Each number is 128 + 24 x the weight over its row's rms, rounded and kept within 0 to 255. Layers, rows and columns count from 0. Numbers have three digits each. The size before them is the row's rms in percent of the matrix's.

# gate: layer 5 MLP gate, 320x96, rms 0.248, rows 191-212, columns 0-95
# up: layer 5 MLP up, 320x96, rms 0.264, rows 191-211, columns 0-95
# down: layer 5 MLP down (transposed), 320x96, rms 0.17, rows 191-211, columns 0-95
gate191 107:127148132115160082085124094116141153129124157113143136160132149166174069111142120186135120091106150131150141103151166133094104153133104110156100100121141157099123105156143088099127174114083125144112161109106170124123143159123142156109111151094137128141162122134104135137119160122117127128
up191 110:152129148097165139120148125183178114153143131107128074134093132111159153106126098105111113100101139114125121130117156103134138113098187148147126146116122135137139174103142109137125101146126138105123171136134111115113090095155147099139112109080109132099077105139127106170121134144147110073
down191 110:152108137094083154133113116145144126147137114124133136125116114099151113104101156138128100108107152084159095159125147157116149158143141134166134158086179147120130122171099147129130146141129152099125130176164135116142096065115109101131173134167114103129137101130096165148163086135145152124
gate192 099:139160143109117145147113127133120138128100097123123056129120075127169151114160091140109110113157159143158151113130162122153145115104159145092149139101146133124128153146112130128155132134057163111128168147164122140164151144130124144149129100092134125127136126126134120127095060116153155088
up192 093:145148140168146143108076143095190090117145153126141165132105106145129123165102146168117175134099129117131126168121104128130141168115099119125123122150112126160159110115121118136093111135145130091100124145134150136140118109082149136083090137140098159071146156136092102173140132138117147117
down192 100:146148088090118134094171126158144200164145096175077126117132142093153126097116140095168129137147102112111120131145154094128144148105118162138134144099143151125152121100120160143143133161128164176129134112139123141162135132110115101133113159097135110162113107118115124170159149149161136120
gate193 100:174094147100153122077116130093151096117170127135143132073103130143120116150151092125119130139136124121149139156098146122151126112104105112101046104124146158149117088137113138154122116139105119108130102111092121145140106104150132149149118155150164152104159119131104148086170126113131172108
up193 102:128058128152121112126171148087123113111120094133120098116130095140140117159126121085068138155070144150144126117108101165128099131127155104142061152148141177141159127107097124124138119133093132124105119114106129108143171097126125140124180149122142150127115126141096127142114111134160146120
down193 101:144143150116126145161120117120139135130168151158163092088151120105135121152141078089141122124131122142080131147113151135134115087111114099098168115182100145115125092165123089136104110135095127148155160156119078132109084100087123127137147141139136181117120114087122128090140110122129157142
gate194 105:162110149167170143131146100130134121072134119152149132158102107141163133176102143110159106114147158162138150152114059117172141156148147130100145136110118126123153136116105133107138167121124122092131154131117109132092176110101097110127133131130131143116140134080130183132076112148110120146
up194 099:145125069118127117089133152125116142162111150142134148082118139170133113122112095110142139132104138116130167117122166151124101123140141127137131114106129146144094125144187147134145098146079118138166142159130145144170099133170122116141147109142122118120081145189119157109141129064146103086
down194 102:137135109089100117155142129145125136125106157150111103139150128113134125160161124136119098130106113084145106150140152160172130143124106127099119074190131114140123142136080105137091110153165135129099097140105111159158119129145164079140141072116140146104111146124167115158090154095117143157
gate195 097:134173139132100100108184162089126136113080174153144104146102110103172110151093150139102148158102132144146094105124158120135114119121120077133135134136112119122131108119113113142122107101123141091096123139135166112072119105139136135089093102122119099158110133081122118129125113097114081157
up195 107:123179157120136092096089121104161158120149124138133120151141102076117132139150133134082134155121120140119150126118154163123138176091157121151145165133125139110143137118144126121135090148128145118122170103156128140111145120151080120092142113135138088152133129208087128151112102153139174111
down195 109:133121143145153128119149172131125127171133132132143129121122144141165123173173131166149164093081124152145094123130132146133106097117121133116117177143120122180102106121119101123113121133165140129154092112128148139103195107140142154133141073107105119155110109107159131105149100141157079170
gate196 102:118163150116137109174086122178152146129159116136128122157155154105098136093108131099123113057117109138137081170143114127116115150125107122149112164146152113127113143090140167103134119095123094129132115108146127150084173150115109147139110138139126144135139136164139127123142151162096192104
up196 101:156163126128142137143126086105107127113151146100104115109151146140102147183153134080114139138108097122114104098137147144130126109122147150085131147103144083123100087108070103141102139161137130181114180167139144115102139127094102120113124106146127131142090140114088161148131111128164097147
down196 098:129137111139145145158144137091132120121148124160118121129133140128140122100133152116089116175078150110130108174157107111103118126106144126165132076157140100113101120135123118146114116125122098077150093117130148187131128158153153114129157138177089098128132106164173146157122137140092107184
gate197 094:138145168131138156132151130088098134127118166101133119126162147083163126127175112182119097131149155171138079094145166145096122101103159119098121125108139153121121143134104114160134153149126105108137115108096138101114108104136117141138121179105132071137121143118158147106172133095131107094
up197 102:091138099113148137123143147082091125165112138158133108146118134086178085125134171183095091128166117122116098142143127093119125161165170124117116119163144115129096175136128107162163132136163145129136121148130137124124098132129156112101139157180144112113141105118158159134146115148160128105
down197 109:159146165131122121153134141086142139131146106118112122093112151124121147080137139100126142111109185086106118126139128129104095127097120120120144092075144099135093096133108113118127158109125145083144127157147140140102109160109124107146176124084126111155119126119076151111099115109136200158
gate198 091:134107156124098137138106110083168131134105150152167143144099108138149160122148135111121165154141081159146146106100129119120170110108099134114174121094119091098145088151120122154159144138137134098075106117082170093128139085130134152139086082118125106121104122168150119131128125127119127151
up198 106:160134101180084108154170073114137133143139101128163126126140069111158121092124116138156129140159147152104130134131140097146104119130137163126120128133097077117081159150117133144133124110138124151127148115121099116190176144122113123161103112131102112141142150129160146146136126139171095165
down198 099:146133126119112137137142087129149178146169170127093132080085092148119106177146131094089100142137137109112084135096121120127133138143104124118165152142117132148138145095137123159159145148131114132115093093139139140125070114110139166144120098128122168112157109110154101159119149129178148096
gate199 097:106135140140127179104128091159134117123103097131130102142178145087151137158146098114169158136121061097123123099136104129139122152143112136142066094143123109097106168093129153089154150097124153100108092080120119121116158119104139131132104148152112138132126103126156102144146092131108137118
up199 107:120110108122105135105117140161139119175105141152132137130095113098130103151115150111102145124145160128135169134108124132097125126078106107123149120139166116149093082168084115134141137155148122097181123115083150127179092129144103118142152117171153140099133152113124144163115144115094140191
down199 103:190158135163125116153178156146132131092150175086129146160139116104103139096123139131140120110124151171132138108120122091145134094104160101092100117123099117132092079146082161157102120116159110131098120137092130093106126123111164133167164162119124135106096139133114111129146138125108135123
gate200 106:120138129114149155122090157164103150115168130148131095170109168121152123187117116139119132123118167103171122130104160170119146136105093151148152140167127119151109108174144155122088117112091134149156119132166154144131135107175138121076149139121110150118123108122110095119119169123143167119
up200 108:167103102125131083114149077072143116150137135130137152089099126128137171112120172112145143145116142175120110144134127096146121137148157153132118139125124149116181153108138143100127099131130152117114197157110148154148109149099129113144078145121140110136089151162119133106158111115087097129
down200 109:134136121152117087115129112117114117137126122107137161183153135109147105120153115141142163120134111127118122148145123122095123112125113114117105153116126129116132154162144191118149175121113099135173109138131139126128125155067118174103070131126131091161105153137120122143076109073072087122
gate201 099:099187138119143129115112121071098141166103145140124170148178124117124113132163121138153126096096113110143111169143145093105123142147144141091134150098124134136132138113079136136114112137106168166171110101118150111109173165107102179128140154122122111148082103126102141135131141101106122110
up201 111:197110165119127166106150133172132125111144139119131131129124151136125111162085129153144099128177151137132156087097139120122113095128106130151073117135114143098153129121170117116122108108154086068110110123072127169119099125159128108112143134112101129122129167139155106139123144163162120133
down201 104:120103119141144168107145149141117094100150152093141144188121124148075130080158133135110128115102112103165116126130151097103127139121085135164113100156108128111118076160117135137084132125127151147167104119114156125104114138110157137144063125114104152114113101151149120162097156132126127088
gate202 102:151120086143136114137136114184172132136171127128141135086152107143121111133108117128124126142155130140146144152116159128124103123128118152094155086176129137124119088121112138087130158130125134077135124153170123111125129153060166126133131141125162145105182145136146112112159152113139082071
up202 107:093130124132128100124167141106093164075122154135100070143130145150097133159117088126082156178157118073131124144110139112117139130100149131130130146081171120153124175135130160134148133104135137158173126135107109131096147116117111164137151126129139135165153136096111155138119112119175119119
down202 106:077141102137124104111138156141147150101173167112131120136128170138145141123131084119162151097120119120126137096123148118120131135127149190108159123111084128125121136177116146141126139117122167178168085168102136105128088126141132157113113135126136167088110114135106190118117123154118164137
gate203 097:132158121091129106094110138100135144132135105143144093147154116084096135145172134128129120194143102130109125154156131110140127160148140122130153172136139113116132099150108154082120097153132111159159095107182149158184129157147107124164121144100115083134140130154116149122106115113170162122
up203 097:134151151128152094098139171133115142111081143101098105132148128110143140125130113151137124100126151143153112107139150111154161143112140133130088159154125135139117121055133104189136118139172149112118131142107136128160137104162101105125139138105144103126112138094121163171053157124123131177
down203 101:124149111145126182106143094147136141146083098136124113156126148077119154119147144105121156121161151108102110141126125119150098101149176146075131123126095133131129116115126167136139141158144137117135120135087117145165171161133153072099108157126153136100140134169115103140127133112087181164
gate204 102:151147133131137128107165167129128147140114096164112118114117135111162095129108140136094157155085145159167111145083100134094108115155105141119110142108137149128146092142139125163141133112140182147141172140171126075093138127114140106116101109092126125120179132079175170132110129144120106137
up204 107:132100147120146110126134133122108140112085118140130061108150133165191115133118116135141105163100136145116142120180181073139164135165122103092144119144118133085137162136129117114086134118144164119128101116119122124143087160123121157119104079119124149147135094092148128125093138113117091130
down204 106:103134103158107124122142141124093155079100120156135121141101146181100118097138120113156113150154159101123152133100113105164122129167163126142136153060108143125129130096117121081137193175142118127145121103132122129116147078120133134170147159155122136104124149143131125143160082118134140149
gate205 102:135174101152172120152186134141155115162096139125165093171096140164140085153097119164126132123125155131146164144152120142169126097142109117143190083159131112106145131101133126148120144127117122121171103117132130137117124122141117155159093102122145124136108115174118151078130123159133129127
up205 095:138132144145133090157122163115138137169075127140117092159134125147064129125133177097158155120100135114118132146146126132141145115134091100114171162115143120116126167104098126149078117132145099155188114154145145111111137141147098096150080136127146153116105134114157153109170145134138101119
down205 088:141134098129124082151154146109127121115145132103133118145080131116113147127087152161161075099124114156132162079160116137101126098127126153110113172094132109130145148104121134083125132135091129127145147079078104107141127143142123151151138110079130129129151097149116116111134062114137170149
gate206 096:099168175146130116086113160110120114095117162138181108108121158157155150125119114137075109142124154071162132148141080138128165123120142098160102130122129131155140139167151178143137153109136152098121104105101122096150154115128108139117125145126184131134145150101138113101158137139106148127
up206 095:151102161130210080180154136117114107145137112146127130102155144122143112122148140102112130130132098134122152107112121068124100138131087112124103143145088129103111149129142158132086105087117178156101172156146138096126132130136133138106116126132149125110126168104119132116163130101109137076
down206 097:128141152102107154151112162143117106138113097122124153137142148160160147141102139116148121099110067143115104147096148136127140123142162133178134165105106113123152163147145117105142142166125136128148117138157148151126094096159134105146135088133049088159131115151128155147136162153118080096
gate207 105:137130146110128083110106097123123154145118101125110118133163112121132139124126130159132110130140153163145156153144163165117122109129139115091155130129140153098127204140168123124115144115108109124128174184149096110117138131187098133161133159129150148170141175135101145088121146127127117186
up207 098:162129115141094123168136158169111142102106125143137117118143176160125098116136080152153154119158145159109159120136123109156152098121099104113149128131080117147130125132075144136141121161138115107124091126146150162135163151075109093148186106120122098097118120167106119153136137110144094147
down207 107:124125134097104127140154132146080130088125115158138099090124103121116120133112151175131137164123091117135093115116126124103156130150123147139118172104114113106146097139121137141120137104158151070119089163072163167169101158127147127134131156123135087110126099156108123152189113128154151111
gate208 106:118178160101153110140130106186145119068103125129136095138126121135136127132101133094166109144142121139125145152127137135170114111100127122105105144101104132129140135079156123112103132191139088119171164123114157123141115149090128103087076114115144136147147136112150150098156167128111095124
up208 100:128118073134116164133089138119113121170135120085127132178115140130128169151156108134125132134152106150144132117132145133144125145164134106108155119146153101144130121133114106068122121159148146172155096097149143131173124103159184122100129124179133108068105098134125148128181143124142114119
down208 102:183128132107141155124101137108133116156109112073106097138135125136148130106138159154115150118123117140149095115146097123124171170149114132121170091140128143142152117139137143115117147094136178141105101103137156145144139116149111161143153146150115123090157091138172068170118065144145128118
gate209 099:161123153164120115120108151091142108110105109097073139159172134120142122120121128144141142141174102084127101145115135102135115113129114108146135141128141119139160127103155156069113150152143117111120104150108175146149144121141130217131134162151146169140139094132100151125119168127119111098
up209 095:134132141127163103173107118183085139129114114131136113126080116110143100121114086138142133096086106153106131099097166132116126139100165097145130148086124103127104168133164125154114105117120150129097122137141095119089104138090136125115158139152133162106117153102141074146136080125082137110
down209 097:132166191161140124130114173115109131133114145166122129128128075128127128137135151134154127116129127137161167148142125125121127133166103101108120143131131093117140138131107071081148118123165127143112132122172137118133162144097098088122153177124161132087119125149151087150102127164100125065
gate210 107:124128125154123116097110139146079133147138120124178119147158151096135109103120136131196084164154130109148148107120121147129099084152145110101155106151106116115146106140134096109162142108133139102122105058127158073131145181119091144142108153134148131151148134165150151128125133107122153119
up210 103:138126137091136132134099126139156109201149154132115134121094150148134139138137180142116131100129116130128149129112097119105136144111140092164137130101168156120141184157145153104095104082127154142150106144143131160139101151153160121170151126108161110109092132143156134121132081077168145135
down210 100:093159180109100132105096098150106124134136134117155129130103140131111117096101090094125100106105133117126081109132137151137101120122104104110145130127122133087116178143111143113095193126159121126140122147095152084134082149154132153124094148125143161171175143114120114119112129143074145111
gate211 090:154168124124166155133107102137109131129132109118139102175166120110126160159142122110076129116143144107142099144149094116106160115110157159118122170109146112152154087135140094101143114140162102154155103153108084144148105181144120087095119154079114094108111120135131097116122157156127109124
up211 090:155158104158176129151124153140086122128063103113138076162121145118132125105149124126142104160115138119096070166114118096111137105123137086133080140113103123091138143151173096139114113114148143112117101150127142182129118102118158125101140148084109125112119137130118128146169116104138146156
down211 089:117151127139124148138134149139141151132153119092190123166212143166139172156120100159135114123121173108113129134102137104105145099153163135135123159109115075114138122134176124157092089157095169140139148128133125172100113136124131107126150148113144129123116133104116095132108148129153154144
gate212 098:124144136120127158070116137159136148095109119110148121176110158095131111147146094180166117098111131127100084147129142128143120147105113137131093080177124177100129140112145117093108126131156116100103162139118151128148122134104125168158127084134137170117167134120083100126145107121142113098